config.yaml
n_layer: 11
n_kv_head: 1
head_dim: 64
activation: "tanh_gelu"
attn_scale: 0.125
bias: "all"
init_std_qkv: 0.0625
init_out_by_depth: true
grad_clip: 0.5
seq_len: 256
train_tokens: 83760000
Each number is 200 + 30 x the weight over the matrix's rms, rounded and kept within 0 to 999. Layers, rows and columns count from 0.

# down: layer 3 MLP down (transposed), 256x64, rms 0.108, rows 4-56, columns 0-63
# up: layer 3 MLP up, 256x64, rms 0.147, rows 5-56, columns 0-63
down4,210,208,223,232,192,225,154,223,223,171,194,216,197,245,210,208,195,184,197,238,232,172,189,187,213,166,180,178,189,192,205,193,190,162,176,210,204,170,193,171,222,202,153,188,226,209,202,235,228,181,214,156,237,233,220,223,173,200,141,182,233,205,189,246
up5,218,159,175,210,148,201,164,235,230,215,216,201,186,195,196,195,196,238,182,211,190,252,158,225,208,235,211,238,182,189,160,177,271,179,155,209,167,231,203,225,174,170,213,247,175,186,182,228,183,185,213,211,204,177,217,175,230,205,186,206,246,191,202,210
down5,188,199,215,185,204,189,206,164,252,223,225,201,210,191,193,176,187,180,189,240,220,201,185,230,221,194,179,220,214,159,189,233,223,189,194,185,203,172,224,196,145,195,191,227,194,219,227,232,218,201,204,209,238,177,179,166,221,209,200,169,216,155,194,178
up6,212,189,188,200,187,203,199,210,198,228,233,211,206,201,184,186,211,221,182,235,240,206,157,184,171,208,201,212,188,205,186,135,191,212,182,243,198,190,171,167,184,201,233,193,223,185,216,194,216,192,195,198,196,218,219,184,157,221,186,213,197,190,212,189
down6,186,189,202,207,211,166,170,224,238,193,219,220,194,225,190,186,199,223,166,173,191,214,225,178,228,194,187,186,228,175,187,233,197,153,207,235,218,177,218,201,189,172,215,184,195,185,205,206,228,171,268,236,214,185,214,179,204,235,192,180,206,185,195,170
up7,164,154,215,212,214,219,153,226,208,171,181,186,230,233,182,244,203,194,197,196,230,201,173,229,199,209,204,192,178,198,230,187,255,147,205,210,195,260,216,223,133,236,272,165,195,111,233,181,210,247,238,172,196,207,186,195,224,139,217,161,209,189,230,178
down7,205,219,149,202,173,233,199,170,226,189,252,180,148,180,213,155,208,193,163,180,152,167,277,153,205,250,252,135,181,238,229,192,215,259,223,174,210,179,208,201,229,134,181,158,160,254,188,192,149,174,184,150,195,194,199,195,241,283,170,308,217,230,172,196
up8,219,241,219,259,200,221,208,230,241,216,166,232,159,198,190,143,215,195,140,199,246,161,208,217,224,187,165,171,180,196,161,163,247,211,192,206,243,140,186,243,255,171,229,242,206,167,199,206,208,165,172,231,199,190,178,165,217,178,198,172,215,201,192,189
down8,145,215,279,200,213,175,252,184,230,168,189,229,252,180,224,185,162,200,205,219,159,211,178,224,200,181,217,235,181,253,148,179,258,195,209,209,163,208,206,164,221,251,170,210,191,213,168,170,262,161,197,173,173,218,189,244,210,163,181,160,185,212,167,167
up9,199,231,263,217,167,198,153,257,194,182,174,197,137,268,186,182,188,226,183,191,189,193,179,239,202,198,163,227,225,182,216,218,192,191,220,211,205,189,176,183,222,224,235,203,183,159,191,221,204,144,218,197,195,221,226,168,138,219,213,157,259,150,218,202
down9,159,163,175,250,216,231,212,250,181,190,189,152,216,201,221,211,175,170,176,179,214,177,214,240,185,188,199,202,213,178,215,195,178,200,246,183,138,205,182,212,182,225,232,216,252,270,215,156,227,147,208,222,177,231,171,188,202,183,226,180,165,153,244,204
up10,198,206,195,205,196,191,198,199,201,198,201,194,203,202,200,198,198,190,198,196,197,202,205,194,197,204,200,193,199,204,194,203,201,195,199,199,201,199,201,203,199,197,204,198,200,198,194,200,197,197,198,197,197,207,198,200,200,207,199,192,194,203,201,199
down10,200,200,199,201,199,202,198,198,200,203,201,201,201,199,198,200,201,201,202,199,201,201,197,202,201,201,198,199,201,199,201,199,201,201,202,200,204,200,201,196,200,201,203,201,200,198,200,199,200,199,202,203,199,199,200,199,198,202,200,202,204,201,199,202
up11,249,277,184,240,212,178,202,168,227,223,149,197,184,208,192,185,153,258,209,219,276,155,224,192,200,167,187,251,212,191,194,191,253,147,204,220,162,204,210,174,138,165,183,304,184,177,199,188,237,212,259,190,212,157,208,232,212,209,160,168,166,204,252,184
down11,236,162,224,196,216,248,194,149,227,256,153,186,127,196,194,245,171,203,235,145,176,202,184,179,188,222,195,217,208,230,191,200,208,183,184,207,218,196,191,193,173,185,179,229,265,129,165,223,143,200,191,192,159,193,248,252,199,226,211,203,206,221,232,200
up12,190,176,192,201,193,201,221,199,197,190,221,198,188,211,165,197,159,190,189,185,249,205,139,202,206,194,280,190,236,184,189,155,224,181,199,249,238,231,189,147,213,217,188,172,210,187,218,211,183,210,197,215,171,199,188,188,186,195,218,253,246,231,173,200
down12,220,207,199,205,213,220,182,161,244,192,200,208,214,182,193,209,179,188,203,215,209,213,210,181,218,196,219,225,164,180,247,182,207,212,250,242,164,202,195,182,180,204,197,192,186,143,213,211,200,218,202,232,202,218,200,200,195,195,158,171,187,216,171,172
up13,224,234,199,206,159,170,157,175,209,193,239,198,238,226,219,144,198,231,233,189,245,185,139,227,206,186,226,219,218,152,227,204,212,136,170,225,240,263,194,162,177,187,148,203,228,147,188,186,167,221,169,210,217,235,251,232,204,205,213,230,216,215,203,187
down13,236,232,230,173,196,245,205,210,220,180,200,139,208,183,224,198,198,207,189,194,170,216,207,126,194,209,181,183,209,215,227,162,247,219,225,204,217,178,189,239,237,155,191,228,187,179,216,192,193,215,153,174,187,203,167,189,226,189,227,244,198,244,165,161
up14,243,223,176,196,201,152,186,169,177,195,176,186,242,227,196,198,121,269,244,268,219,164,158,183,218,256,276,237,257,148,168,195,188,152,185,193,158,225,181,192,143,192,171,315,214,162,238,210,237,226,235,211,201,165,251,252,202,247,165,177,207,173,222,175
down14,225,227,175,209,173,201,222,165,234,227,144,131,99,188,198,228,230,174,193,151,201,222,182,172,221,230,216,239,246,199,177,153,221,209,248,161,208,205,184,272,158,219,217,176,300,166,206,205,194,200,196,196,246,167,182,256,174,250,157,178,179,192,267,187
up15,246,210,184,252,208,195,234,195,219,213,224,181,199,147,146,164,211,180,163,213,202,192,248,270,166,183,193,227,214,239,190,132,203,201,165,266,187,188,207,207,186,202,202,247,206,145,246,203,219,181,169,191,198,173,166,154,214,150,189,167,210,189,268,204
down15,148,169,198,201,145,206,197,189,245,207,213,225,196,220,217,173,205,201,166,102,169,206,204,186,235,209,216,182,172,233,225,215,226,138,158,194,186,235,176,270,268,165,225,166,189,179,224,183,169,195,240,199,215,191,229,179,196,243,237,221,239,170,188,226
up16,193,222,219,213,211,166,213,255,194,238,178,212,143,218,193,235,193,194,207,222,156,148,193,164,195,185,215,207,237,140,229,194,224,193,172,174,165,207,184,149,173,208,206,233,218,206,172,241,190,238,217,186,212,201,194,183,207,165,200,220,210,223,220,218
down16,180,176,201,191,184,206,200,211,206,192,183,189,197,167,202,212,198,179,214,169,214,240,201,168,165,193,233,199,230,195,208,203,212,212,218,173,200,176,220,216,222,216,193,207,215,199,180,242,179,230,192,191,217,203,202,197,154,215,183,209,161,208,175,208
up17,204,202,210,199,180,195,194,202,190,160,198,202,193,197,218,197,218,214,196,227,144,191,249,211,216,173,231,245,220,219,199,179,191,155,181,216,239,214,182,174,213,289,194,158,197,173,189,240,227,129,212,206,199,228,206,223,143,197,197,216,193,155,236,223
down17,184,174,199,203,232,204,205,235,219,166,172,195,186,178,165,204,190,211,207,135,169,186,190,246,216,221,203,182,202,245,180,205,224,248,223,239,203,163,194,178,188,203,208,187,227,158,236,208,236,169,225,251,235,217,169,153,211,180,169,195,199,164,187,230
up18,213,263,215,264,196,188,196,191,239,235,186,245,184,192,159,223,200,238,180,202,228,167,220,190,182,227,162,150,188,180,206,180,196,221,157,176,177,254,213,201,189,171,209,260,146,192,234,223,163,200,171,127,155,188,227,245,194,195,140,233,186,250,188,218
down18,177,183,198,200,262,242,187,169,220,244,176,230,169,145,187,230,223,163,151,167,226,196,250,217,188,142,198,222,243,233,157,209,253,183,192,220,152,213,182,217,211,224,215,165,185,202,179,188,250,216,184,197,232,189,180,209,174,165,74,225,237,151,257,232
up19,247,250,242,246,193,119,184,227,188,166,172,239,132,250,205,164,300,230,163,183,195,222,174,242,198,246,214,259,188,152,197,201,230,193,177,225,214,200,177,98,225,256,197,207,229,196,237,197,205,122,213,196,186,192,296,167,132,190,204,149,242,144,272,168
down19,152,139,224,242,174,263,169,240,134,166,126,240,173,216,152,196,164,269,145,161,251,147,259,300,161,253,224,161,168,156,250,127,195,185,186,291,172,251,129,137,134,273,252,260,299,274,208,157,241,211,217,163,151,228,296,215,189,161,301,189,217,113,225,169
up20,190,217,236,204,227,198,176,184,249,238,201,189,187,205,196,189,150,183,225,269,206,149,217,210,214,159,242,185,194,208,160,156,177,186,216,227,222,181,189,188,232,250,205,207,198,108,213,204,278,189,239,237,173,206,203,262,196,177,195,157,239,118,221,203
down20,230,213,137,209,186,268,236,174,187,201,139,187,178,195,226,201,258,187,142,171,162,253,159,153,182,263,175,206,255,165,191,251,202,242,176,190,231,235,204,242,189,139,217,124,216,233,150,122,151,221,138,195,207,198,189,184,218,265,190,218,147,239,143,193
up21,261,198,214,184,201,174,171,206,209,212,213,182,208,182,184,224,173,200,204,224,228,178,137,228,192,238,249,186,217,207,183,197,217,215,179,202,173,216,195,203,172,181,270,170,197,212,273,197,162,193,180,154,197,195,202,240,201,158,185,238,212,207,221,161
down21,196,194,217,229,217,153,261,177,194,156,193,231,203,225,258,175,215,189,214,200,149,205,212,189,220,194,162,179,170,235,228,202,200,228,228,180,210,205,217,208,211,225,143,255,219,157,154,239,186,186,216,215,203,215,180,200,189,208,151,179,168,201,181,216
up22,224,183,194,203,221,176,182,243,190,211,199,207,197,220,153,205,200,204,208,216,241,188,223,223,139,257,173,228,104,147,176,195,215,215,137,199,153,176,210,181,205,205,233,182,216,157,290,233,219,208,271,153,175,235,190,214,210,212,198,229,240,145,184,175
down22,189,158,164,194,241,225,180,179,220,217,230,192,176,165,210,218,197,203,248,186,253,112,230,142,215,230,234,145,213,160,214,206,168,190,98,170,221,191,203,202,188,219,163,220,190,176,232,228,179,277,203,159,166,231,226,231,180,215,254,173,228,184,187,208
up23,227,223,199,217,192,184,196,180,164,241,208,202,210,191,187,147,185,184,215,190,171,152,235,221,180,183,247,228,218,196,207,173,222,225,186,204,170,212,171,192,200,193,213,218,226,216,216,225,188,157,201,206,218,229,182,171,169,186,200,196,196,237,226,158
down23,191,187,208,229,193,182,214,179,237,178,216,197,227,225,175,221,154,191,224,183,216,200,167,201,209,233,206,153,241,180,188,203,210,162,228,185,202,196,197,160,189,190,220,186,179,201,198,197,198,191,215,213,204,223,158,186,231,242,198,224,195,204,170,230
up24,222,186,205,205,158,208,210,147,210,219,189,189,220,184,223,213,237,207,181,205,148,191,207,228,184,224,252,231,205,175,184,174,250,195,196,181,214,220,191,167,176,170,207,204,197,187,205,178,237,177,221,179,238,232,209,204,226,161,189,213,239,187,238,176
down24,250,194,250,197,235,174,183,217,194,203,239,161,228,184,197,183,162,212,197,181,218,203,199,160,162,187,133,194,274,242,157,206,183,211,201,210,227,175,191,259,212,167,188,206,189,189,226,189,205,199,178,181,130,216,222,166,210,236,232,192,193,177,214,221
up25,229,232,191,241,190,171,193,268,164,164,160,257,140,242,217,215,262,205,190,219,184,203,204,283,212,205,195,215,169,167,203,204,228,178,160,187,185,217,164,160,213,235,192,219,201,209,222,260,180,145,185,161,150,202,256,182,147,208,132,184,233,122,204,169
down25,148,81,196,266,219,266,245,210,140,187,214,172,137,204,177,226,188,231,149,206,225,164,212,211,163,281,227,222,208,191,249,214,204,226,179,271,139,241,97,153,167,212,225,224,262,294,200,191,198,175,163,154,149,221,234,216,200,201,188,186,171,213,188,248
up26,221,204,216,179,175,172,146,282,249,168,168,193,183,199,222,168,257,238,184,191,240,215,126,198,187,222,175,191,202,151,220,164,187,185,217,204,242,212,236,191,195,200,212,187,181,170,184,199,280,195,274,172,207,210,279,223,132,237,204,219,214,133,231,184
down26,172,186,190,210,201,236,211,165,165,237,195,226,230,183,159,173,177,193,222,207,244,151,196,215,162,199,223,179,223,220,227,215,188,263,199,219,151,231,208,183,223,182,176,212,182,174,158,270,167,219,203,176,195,173,200,189,230,214,209,197,213,214,171,264
up27,232,174,164,173,149,189,198,228,180,190,229,185,181,213,160,226,206,212,191,195,250,212,161,207,218,277,216,227,219,213,155,263,214,192,192,243,143,237,205,149,191,237,194,239,148,192,270,186,203,119,194,194,231,204,242,198,147,178,168,183,258,150,187,207
down27,193,141,206,242,202,180,236,176,199,197,213,235,197,228,175,259,165,206,205,224,196,194,191,232,201,172,176,177,213,134,154,166,154,192,252,205,176,243,175,219,202,213,226,241,192,177,265,224,181,192,200,192,202,187,175,208,198,198,187,209,216,145,237,254
up28,162,187,196,212,211,186,209,161,182,252,177,203,199,218,205,190,271,192,219,210,200,207,185,232,193,213,252,191,214,132,171,176,214,243,188,157,156,218,190,194,210,180,200,243,216,216,183,238,183,184,188,215,182,171,224,164,188,231,187,219,226,260,196,139
down28,208,148,185,181,219,178,226,188,197,212,278,227,177,166,193,209,158,213,209,200,222,233,191,167,151,191,160,138,212,227,229,240,173,185,178,238,219,200,196,224,209,167,242,138,166,166,236,199,167,210,285,181,162,214,223,236,210,199,184,193,192,226,197,261
up29,211,258,206,241,199,179,213,201,215,232,208,207,189,215,178,176,208,195,217,189,212,156,174,235,134,193,198,170,195,208,211,156,173,182,159,203,244,218,227,187,212,214,185,220,216,172,206,221,168,227,186,174,185,175,200,215,181,242,223,274,191,221,161,180
down29,220,157,210,194,199,231,202,187,190,174,203,189,199,198,230,279,180,191,179,209,235,220,194,191,205,172,202,223,254,186,235,237,293,220,211,209,161,140,176,200,146,189,189,202,149,212,180,186,237,190,213,205,192,198,220,227,192,153,207,148,190,202,206,201
up30,235,281,139,203,177,163,212,224,153,201,173,215,232,218,174,242,147,252,268,223,160,184,181,154,193,180,197,227,205,164,249,221,205,235,163,160,168,230,204,144,161,186,238,273,177,212,210,215,152,220,184,196,224,193,220,236,208,210,161,245,213,201,247,200
down30,208,228,194,187,143,208,220,218,164,205,151,155,208,193,223,265,197,140,208,169,177,186,197,152,240,192,178,185,253,158,201,224,192,204,271,221,220,223,180,217,220,218,260,218,206,164,193,244,226,179,195,168,262,208,159,180,171,153,195,169,225,190,203,218
up31,230,165,171,259,204,170,219,196,156,229,215,193,198,178,180,224,160,201,185,283,184,148,153,223,168,215,235,209,237,214,189,153,208,251,186,194,226,204,180,184,195,183,195,261,204,172,210,261,180,127,173,237,155,193,213,181,205,222,145,238,277,174,201,180
down31,172,201,155,200,247,160,184,197,211,171,224,101,209,199,217,215,172,145,219,240,207,227,195,179,206,174,202,219,226,170,227,216,197,226,229,192,198,168,197,197,224,192,161,217,145,152,197,182,188,161,175,257,210,195,225,212,196,263,175,226,241,227,230,208
up32,210,253,172,200,226,218,219,193,249,233,198,205,197,221,160,187,175,170,147,179,210,167,229,237,155,201,215,159,236,222,184,203,173,173,161,221,239,177,193,210,222,195,161,258,199,178,235,245,227,175,245,208,168,181,188,237,175,206,159,255,231,201,118,211
down32,158,142,188,181,219,212,204,143,192,194,145,225,191,113,241,203,233,229,203,179,219,218,170,198,208,197,145,207,222,203,211,216,178,203,225,194,193,216,204,190,158,203,173,202,226,200,175,268,222,239,186,184,188,216,226,181,194,208,209,200,214,248,275,215
up33,205,171,216,220,180,219,182,237,199,191,204,216,176,207,213,155,174,191,232,203,216,143,220,211,167,208,202,153,167,165,196,165,230,187,141,215,179,183,169,189,163,202,218,202,226,183,188,251,233,241,186,197,192,240,159,230,219,219,184,213,216,216,182,224
down33,219,221,220,205,189,167,180,210,206,192,206,223,178,245,205,202,195,212,221,217,264,211,177,163,202,185,244,183,211,217,137,245,209,190,165,185,163,154,220,253,216,195,151,215,202,179,230,161,131,220,200,230,229,182,229,215,177,240,138,201,195,193,155,182
up34,169,209,199,195,184,201,246,191,152,203,195,214,184,233,200,173,197,216,224,195,234,195,203,208,205,172,170,152,160,209,192,197,229,211,181,230,159,200,199,206,223,179,199,205,221,189,200,206,225,179,175,228,209,185,216,198,190,196,210,191,214,243,154,188
down34,212,173,163,215,217,211,183,181,224,216,189,192,218,197,193,218,214,207,228,215,217,204,210,203,162,201,221,171,208,188,192,226,230,228,206,221,141,174,204,225,179,148,245,176,208,184,189,200,217,169,216,205,186,200,234,226,209,243,206,165,206,192,171,119
up35,221,241,250,207,244,161,188,230,213,159,174,188,201,216,190,157,234,239,169,241,238,217,174,249,183,189,185,233,185,164,183,215,207,205,204,240,208,185,202,199,207,160,215,224,225,184,223,207,228,180,209,229,209,164,203,147,165,205,177,181,221,209,198,180
down35,173,211,200,204,196,208,193,200,200,186,212,200,162,192,182,198,213,220,180,170,217,207,208,183,171,168,233,256,207,256,163,189,252,208,158,207,222,244,166,219,170,248,175,154,218,195,190,250,218,214,186,229,209,154,186,174,225,229,214,179,214,223,212,210
up36,209,177,182,186,186,169,198,224,195,213,216,206,201,200,202,255,190,191,180,156,208,209,134,213,210,259,211,208,236,228,171,223,241,201,198,177,156,218,230,139,179,210,237,208,184,198,224,187,234,188,241,201,206,203,181,225,176,139,184,241,210,174,309,185
down36,227,173,181,215,223,192,251,183,164,194,204,217,179,223,215,210,203,201,197,185,172,170,187,171,190,181,218,203,196,200,162,192,177,242,232,180,190,188,250,217,155,121,168,240,240,169,197,204,222,228,202,230,204,228,213,186,211,209,193,218,186,203,170,172
up37,217,219,202,179,237,193,171,218,208,174,232,190,157,188,162,237,173,193,225,174,196,191,178,194,225,166,223,185,196,197,208,252,208,193,216,192,210,299,179,175,191,270,211,176,225,191,195,202,217,223,205,210,160,181,205,203,178,206,184,168,230,158,230,244
down37,172,195,248,187,196,189,149,236,177,212,254,189,216,201,178,187,184,205,235,184,208,197,185,254,142,211,159,206,237,225,262,240,224,209,170,231,192,166,190,154,182,225,231,220,160,202,180,217,190,203,228,233,148,194,215,225,203,174,132,179,237,187,148,221
up38,208,207,204,252,226,186,204,215,163,179,188,242,180,213,223,192,210,209,213,201,218,147,177,225,166,236,202,215,186,191,232,149,233,192,167,214,183,242,139,156,156,216,267,202,208,148,206,239,211,199,200,201,157,234,225,198,123,184,168,210,216,203,196,202
down38,209,241,238,134,205,149,113,178,261,173,157,168,197,203,102,190,135,242,131,163,187,200,226,207,207,155,124,168,236,194,147,261,198,209,230,226,260,175,296,210,315,258,201,246,182,174,216,189,271,174,274,266,231,162,170,227,290,155,227,139,228,138,206,145
up39,201,247,236,195,183,140,231,176,184,194,169,231,165,272,194,246,218,202,210,216,182,163,171,194,223,202,264,145,168,252,224,254,204,168,204,167,205,274,229,215,158,244,236,223,195,190,242,177,230,215,171,191,125,177,197,267,127,164,170,210,230,188,164,160
down39,152,215,151,204,236,211,183,219,211,233,214,210,181,250,212,227,233,175,199,211,180,227,151,181,236,177,181,199,214,227,215,175,238,167,210,197,193,241,204,219,179,188,194,190,224,179,145,201,195,214,161,152,214,155,203,178,241,196,207,241,210,184,224,186
up40,226,206,221,232,249,187,168,238,168,205,206,194,150,165,197,210,226,198,161,219,184,263,184,191,170,164,201,242,176,210,205,196,189,230,150,205,217,200,187,187,238,234,169,194,193,200,231,226,210,158,275,247,165,212,203,183,212,246,165,203,223,190,196,172
down40,207,182,143,210,168,220,212,193,234,200,196,177,162,233,225,143,193,230,208,185,193,241,239,187,230,209,178,197,196,237,223,188,211,199,175,173,178,181,184,202,182,174,280,154,182,209,191,179,211,190,192,174,227,229,228,214,227,196,221,190,231,195,175,210
up41,198,192,199,233,206,214,200,232,180,185,206,196,173,200,240,218,198,180,203,214,213,176,198,206,199,224,210,194,193,197,224,173,200,201,192,211,183,208,139,176,181,195,203,201,206,195,196,197,211,187,195,190,191,246,198,194,160,206,202,203,184,187,190,206
down41,230,214,196,142,201,170,174,183,232,205,185,197,217,189,156,187,209,227,187,187,176,219,211,198,201,186,203,204,216,200,167,232,215,219,209,211,220,202,276,216,206,197,188,192,191,186,197,224,216,204,205,207,217,141,220,220,224,194,179,180,230,207,223,169
up42,203,173,156,178,236,171,166,199,147,195,214,188,193,234,166,194,161,181,253,166,226,158,149,244,166,172,214,216,142,173,199,184,265,145,263,145,220,322,166,175,226,256,189,168,280,198,252,202,211,239,173,205,180,238,226,241,227,175,179,174,240,202,239,157
down42,192,258,253,189,207,196,165,205,192,258,171,232,204,213,189,178,219,218,201,238,198,176,148,209,160,233,132,266,175,187,249,191,170,207,173,231,232,88,231,157,213,217,153,249,200,196,158,187,208,209,254,265,166,223,156,207,206,170,161,206,269,173,166,184
up43,237,261,210,206,217,191,154,218,192,147,207,215,188,180,158,181,200,211,215,274,246,181,196,192,193,176,196,141,175,196,237,219,180,138,180,219,217,230,202,189,178,266,236,224,248,159,221,196,243,245,229,223,211,175,196,232,190,259,135,187,200,126,171,214
down43,172,260,202,194,219,213,236,177,163,210,191,244,167,203,215,217,208,218,215,260,209,205,241,232,146,179,266,164,218,199,200,164,210,221,228,185,167,216,227,190,181,192,174,178,180,227,229,230,214,197,160,151,216,210,149,188,255,118,160,187,171,208,193,198
up44,195,190,184,217,215,187,221,216,211,163,211,269,188,210,144,200,171,176,194,126,224,242,204,199,198,250,219,170,178,237,226,221,181,226,179,166,198,246,199,191,227,231,234,196,164,214,265,214,196,201,214,152,156,166,202,184,164,217,111,205,216,196,215,227
down44,193,228,202,203,179,129,205,214,186,244,204,231,149,185,184,200,192,194,195,164,183,273,224,207,216,174,200,150,272,227,208,196,199,145,157,188,158,206,185,194,237,205,212,190,157,188,275,196,208,197,181,214,159,199,196,193,234,205,208,236,225,213,215,259
up45,236,234,196,247,181,182,167,204,173,159,197,171,231,228,189,141,150,266,227,238,235,176,133,194,179,217,231,223,238,119,239,195,189,195,178,157,215,185,185,220,166,199,169,247,185,164,211,223,199,196,210,238,229,185,226,212,227,220,206,207,208,180,194,205
down45,196,211,192,190,174,204,213,222,176,202,160,137,172,168,226,223,217,190,235,124,186,226,209,194,242,204,222,237,195,241,184,198,201,172,223,175,203,183,208,264,174,136,163,154,248,153,164,211,177,240,197,179,227,183,216,213,201,269,219,221,174,261,206,184
up46,200,196,201,193,198,196,201,204,197,197,202,199,202,197,203,200,200,196,196,201,201,198,201,198,200,192,201,201,199,196,200,200,198,199,199,197,197,197,198,202,199,197,194,200,196,198,198,198,199,197,197,198,196,200,196,198,200,197,197,200,198,200,198,202
down46,202,200,201,200,200,201,201,199,201,201,201,202,201,202,200,203,201,201,202,201,202,202,200,198,200,202,202,200,199,200,201,198,201,201,200,201,201,201,200,200,201,202,200,200,200,203,201,199,202,202,201,202,202,201,201,201,200,201,202,200,202,201,202,201
up47,221,221,189,209,192,116,182,188,193,203,200,246,222,250,195,139,172,210,202,170,197,186,247,192,184,228,174,257,198,207,244,215,194,198,238,188,190,247,177,200,132,295,175,171,208,187,232,212,149,180,157,192,193,201,218,202,201,252,228,221,188,202,206,206
down47,159,174,248,202,239,243,205,224,235,163,225,182,176,210,167,227,100,184,152,260,212,186,198,150,175,174,184,177,160,144,195,214,197,242,252,197,153,198,228,206,189,215,240,197,182,141,188,224,218,199,219,207,173,211,180,191,208,156,228,258,207,189,246,233
up48,168,204,253,191,212,177,215,179,223,194,151,243,208,252,197,172,227,153,221,132,266,201,171,204,204,233,230,177,218,173,217,179,189,200,187,172,186,226,207,155,247,224,257,173,187,217,213,236,239,279,234,187,235,199,180,222,160,134,145,183,188,179,176,165
down48,216,176,227,165,236,180,146,241,211,201,174,177,203,177,192,163,204,184,183,229,180,204,189,146,205,195,208,174,267,190,203,187,217,201,200,224,190,131,198,211,208,185,167,222,261,226,176,221,209,208,197,227,223,243,220,229,166,192,210,270,210,165,153,138
up49,211,253,197,197,185,218,175,193,266,132,174,205,196,238,233,213,199,205,182,105,187,181,213,210,240,194,186,244,200,201,202,241,212,172,177,183,223,180,197,209,219,208,201,220,196,196,214,217,210,220,217,205,211,194,187,201,141,171,185,211,225,149,196,205
down49,192,230,156,176,207,193,233,169,224,206,211,216,195,187,225,190,195,204,188,206,168,202,250,191,193,185,208,232,163,242,214,200,232,190,213,191,229,208,190,233,169,186,168,179,207,191,170,223,244,222,217,200,218,186,214,206,209,198,200,183,172,180,191,189
up50,175,185,197,199,204,207,267,179,112,258,160,222,212,153,170,187,201,233,206,200,202,200,191,190,136,177,219,211,222,242,220,175,254,210,184,229,192,278,195,197,196,200,191,201,240,192,187,205,234,205,189,196,182,164,208,178,211,167,187,216,180,230,191,215
down50,210,178,138,166,198,173,167,218,224,254,134,170,224,233,243,233,220,209,199,203,202,228,239,155,178,218,259,233,257,214,244,244,208,195,186,187,222,173,211,228,174,193,205,171,235,159,160,180,220,172,204,203,210,230,150,208,186,199,155,213,179,218,199,226
up51,196,193,206,204,266,225,205,188,222,103,206,191,171,156,140,225,159,213,211,265,246,155,208,175,213,186,258,219,165,229,181,202,255,188,231,211,236,230,185,110,202,214,182,233,240,146,198,198,188,239,164,234,172,177,223,173,213,200,164,167,257,219,239,255
down51,195,197,263,195,190,213,142,206,229,204,181,203,170,163,220,201,214,214,206,226,211,170,169,154,186,215,148,264,228,168,210,201,215,228,194,245,208,177,191,234,237,209,184,136,219,209,135,206,235,224,143,160,232,192,257,140,199,115,218,244,168,271,160,203
up52,172,264,185,173,159,225,224,167,182,224,176,228,178,195,223,211,141,236,218,144,169,145,141,187,159,181,281,144,188,202,183,246,224,193,171,203,236,250,152,200,202,294,150,270,205,158,212,209,273,236,143,251,197,227,209,176,248,171,168,225,235,224,212,205
down52,141,177,194,165,185,225,227,181,145,196,162,246,279,224,239,223,178,177,197,149,197,223,221,192,147,203,160,196,205,200,202,196,189,211,267,217,208,261,180,224,214,209,151,197,228,216,202,240,152,194,187,279,261,216,228,176,197,154,130,233,198,168,201,172
up53,172,247,259,224,208,182,171,222,253,190,133,187,210,263,200,216,201,254,215,216,229,183,197,204,250,171,236,219,199,200,204,214,186,152,229,186,202,246,220,171,194,209,211,213,207,141,206,181,203,220,268,220,192,198,203,224,157,163,162,153,247,171,204,209
down53,201,184,186,181,173,181,204,190,202,246,261,186,218,233,179,198,217,205,192,216,196,171,200,211,153,238,257,246,231,205,235,197,247,265,203,188,226,207,203,198,141,158,188,208,237,196,152,135,113,215,137,151,172,164,220,223,243,244,190,261,180,211,192,236
up54,163,188,237,215,222,190,209,159,248,205,195,221,210,261,188,236,243,189,215,232,235,189,148,224,203,219,215,163,182,126,224,240,176,215,184,166,153,203,215,174,240,179,252,224,191,210,204,216,213,245,221,143,192,211,194,211,164,170,142,189,217,196,247,142
down54,255,188,260,162,203,139,179,216,212,151,168,149,215,206,222,213,177,206,177,209,130,245,190,163,230,193,199,197,262,264,209,198,217,220,208,175,208,166,171,220,219,183,140,221,212,175,184,230,198,165,211,172,246,247,193,239,197,181,217,237,179,168,192,207
up55,199,194,202,205,202,195,198,194,199,199,195,198,202,205,198,203,200,205,203,196,201,208,202,198,195,201,201,185,194,197,202,202,203,197,203,213,204,189,194,199,193,197,199,198,192,203,199,199,199,198,200,201,202,196,199,209,197,201,200,202,199,195,203,205
down55,197,201,200,198,200,202,199,201,201,200,201,200,199,199,201,197,201,202,199,202,198,200,200,199,202,198,201,204,202,199,199,203,200,202,202,199,200,203,197,204,200,199,198,202,201,200,203,201,195,200,203,200,204,199,196,199,200,198,200,203,195,199,199,196
up56,242,230,181,227,191,163,152,233,176,205,206,255,187,214,207,193,258,218,200,209,185,172,162,221,180,269,224,222,210,122,211,194,203,164,101,192,202,182,157,156,183,192,223,256,253,145,231,212,196,194,175,215,169,236,241,203,174,203,191,239,227,182,199,157
down56,210,182,224,164,195,245,175,218,177,185,198,169,183,230,184,199,242,259,156,156,224,198,197,140,184,230,187,182,192,204,246,200,187,155,181,186,204,202,191,212,208,230,247,213,235,219,164,110,226,217,211,217,181,216,197,217,199,186,257,235,166,175,207,210